Each number is 128 + 24 x the weight over its row's rms, rounded and kept within 0 to 255. Layers, rows and columns count from 0. Numbers have three digits each. The size before them is the row's rms in percent of the matrix's.

# layer 7 attention key, 96x96, rms 0.204, rows 62-90, columns 0-95
095:099171136141145070151146123140124140123108070144112117169132109165149121080127111126121082119126107137112101118141117119126126103158166151108130122142088152136113124119141120147155137124126162147108133121084144122101171138117104095141101095183108100142145080116144124170125164178141145140
090:148116135153158123117092127129135105128142110108139140146136106117125122152111118128109109137111134055158107138115154165092176170123098139148124112151109151095122182103085110127117188117126101182119164142140134133129161120159150119099125126130105075091170129168105117129129159139132126143
068:100134188115146124121115126124121100084149120122077157087135112116140111146128138135127201110144146117077129110158086146135154118120111139096152119124144141138142129115101140188124107135113100131159152187153130100131153158111164136139152129129100139123175136096120145109081136108120128117
130:067114117190151120169127085104180108079129144149116174110109138159136114140111098147100109133140143150138120119156114106144115112110144095143161153091088120100132138104131132109165141126137109180096124155151127098118117169090131128117158133169146097119116149138122121121119123151124101113
117:183135146061114137119132165134087120183120122126171091152162103126116108096171161108169127109162119124131128108106137101123129130163104137139112108171133141130123129154128127121081120115146108099133149079108130157147119121163132087150078128109122126159145121120134114078112142132132115141
099:152122120116103185074108142114096160136102162117107141113064123141128138140102136120134159122119096125111155119168110144151141148136157164162114121124151105135179113142135139182158153152123105116173124105097158121132126136156171130092101117111134132147141145118097082145162121103112113126
067:184168144120118136075134150147107127185158103156135115130132109114115118117106136151135152103106120156092143097097101142097139103135125092100106128152119131109144141147077113103096114123114171067121128123110081136108139116161137141140115132083120102155133124098161118121138166118154106094
100:129127128151192130128125138156085150134102128090121118133103108147115126172120148144102150116103098127127153143118150132135100136108119125093122115111102148137053066126158138141120146156129117119151129118131139203146112152132170079116102094112084149109157126130156121130102143145101144137
082:083163097158109116156159089104133101110119155180108120121174132117140130077104088111148121145180140125144113127152125125151141124136126132151125141132107115112142146142100112111142150157092120141120145092079095077109170081109116145117159160154110136136097149144126169119146115156138109127
101:132134148141131106098169119110107141133163123107152145138114120113133138115123140113114124130099159137137084169107119115127118077143119122127127101173155102128123105210113167117126167133127150147134084134160074165082116146126137154136106177121146121106167133098152129114173123126150100110
102:118109155111133119131078150133113098151175121152127133121150142116160112113113116149150114135112098126145143090166089115149159175133137147134140128152115158145183134077096112098124111162157123154155157137115158102175101096127114125131115093138122146156088112121137094118123145107178095157
101:162135102132147150149086163156179125136136149096092130123116171115131114132117118118111124127151075149184137133087071113165103136129130128102134122100176104166166100164118095127152141122107133138147142129138138099151107112154140121094111105118137129127109105122145135106166091104097088116
111:124120127124138070110138112159135122149148137108099123181139150152131128094111107118085129159149137131115119141149127138133139094103137089154134118104111126112135123080132123099105178106159103116098091161161108150097178106123083134120112126141104112134094158089146130181153161160103121102
099:158110122167156193139086138137121140112108106140119109109097126099113093161151176144118154127126104134132118110117160133112107132140115145109077122134144149134109142140133114152137131130111123136171155062099175102142095113127140079095141134085098151115144163156104136143104117097116156105
087:110169098144130112161140127102140124124087157134098110131177156159140121087124114128109091160175148140129106157118123136140119118104150145142135109116121132117127143143083078108141169125101109088082141131105103100102161096100106144117128160132133092104129156131131191134135121171098109102
102:171112095145188172163074183160117146119114114088093156108116104122114143169124160138143139146119061112125140120107109111146101154129112134106125103148153124152106101137132115122095129134115097126184150128125148125180129136143168093124114140116129122111126114134129139090106107116111130114
094:102136150140120104132117099175140074145113122151142140112162120147146130147129126158110124141127149139131099107180139101102139177123097159135124110122048165125108158092138111147116133133132138146077102119123130150170119155089097082166162114154109137151130133149118146140098143145143156131
083:100153116141128143160113121102124109108100135200153104111147111111139110104116161131127109130145121142113117109136132135135123132146108151140106117180167134148110142167116128116128152167140142119156126077063119101112152064148143108104173139129086142118126135184119143108110079123131153115
081:080107183111127098160164135117115165165126144101114153136121111135127136154179140153117144135078151111107126137113151149147152119133141126113136110156098140131135109108158162150148118100144138124114127106141097191131137163096115110118096074129078098125119141091090135146131159100117135160
096:171153102102117132090110107144138114101140122141093139112121130101099136141112117124143137119079082090157140151134122178124094155129104128132152122145167123162094135134114125142163091130078152149154109129139141144197105137168137129118112142160155111181138134147130129125166098131101162104
075:112127157137116154156136163113128133141086143109142079098180136117132106086145167154119143088141163141095116122104114100114134143120141136138089156116137151102132102164092095138128137124131118129087147141135141098112101079153130135105117098080146152153138100097131140144102147139068108086
094:159154164094119160133123125157104165200139154100119095128147090126136142087144123123123161102132145094145161114113104117148133148087110125134124113165126135145108121157124124138163120124159092101159139123110128132140107121134157115199079121095114126129163135114135157103134104079159111133
114:140127113182122094149116089143134108076126135136101191128117173126111138149112112111164148142143143123090117092151119133107139145120151124137166162101093114112109127102145144111154146115108147126089121150124108114107150137094112142047169127148154168111146153128104103160122147126145116120
111:098167121173145118120104127143134162145128118078099099174151142179132113107151148133111108148134122142117123096143106132129136160107165070141096136103140166105115147104103084143140142116122118134085151127090140086139150127124091111138110078125167092127136133100096131113131128153110122087
107:146114126150163096116071137142182109100147090094049154146131165113139126142140115112120169138133109138118120076144103092079124147113150129162140118097122137128120146099153124105120127114100125129101125180140148106138128131095073121093112113131146132130135158150113138150101144101137125132
084:153100124132151165193070160191119089144119106089106142097147111114115151141133120156162123107119079090140126142142111105164128166099091138114120104137084139130114153088150112127113123121144095148159140121139146151152120154130124100111117122118142120109144120146131126115092170092137128115
104:128148129135169106126112157151145126134139083071144156162134113118155130127130122136124138109122111116102147125140158093108110174108136117095120112121082119087059110125123136142086125115109131117080119109176106169148183182119121110102103102123111111125169151117109120157110128137122133105
103:153133139117154163154075158163104119121129109119110108117128093121140141132126134140145154116140108147087157102169150118105144184102116151106099123132108135125059121096154114109107095154129115110142155096092165115188128124112147074119116107123103144138139158155113137133084138110150141115
128:148137138101111112142121127120163160133141155159183133111110121125116162128114099111143101136115159096129137126124130141118133113117127087135156134147134119125143133083111157116179113133198140142147123168183129132139142109165130155162104099153096128139078090156156075120140151129143159167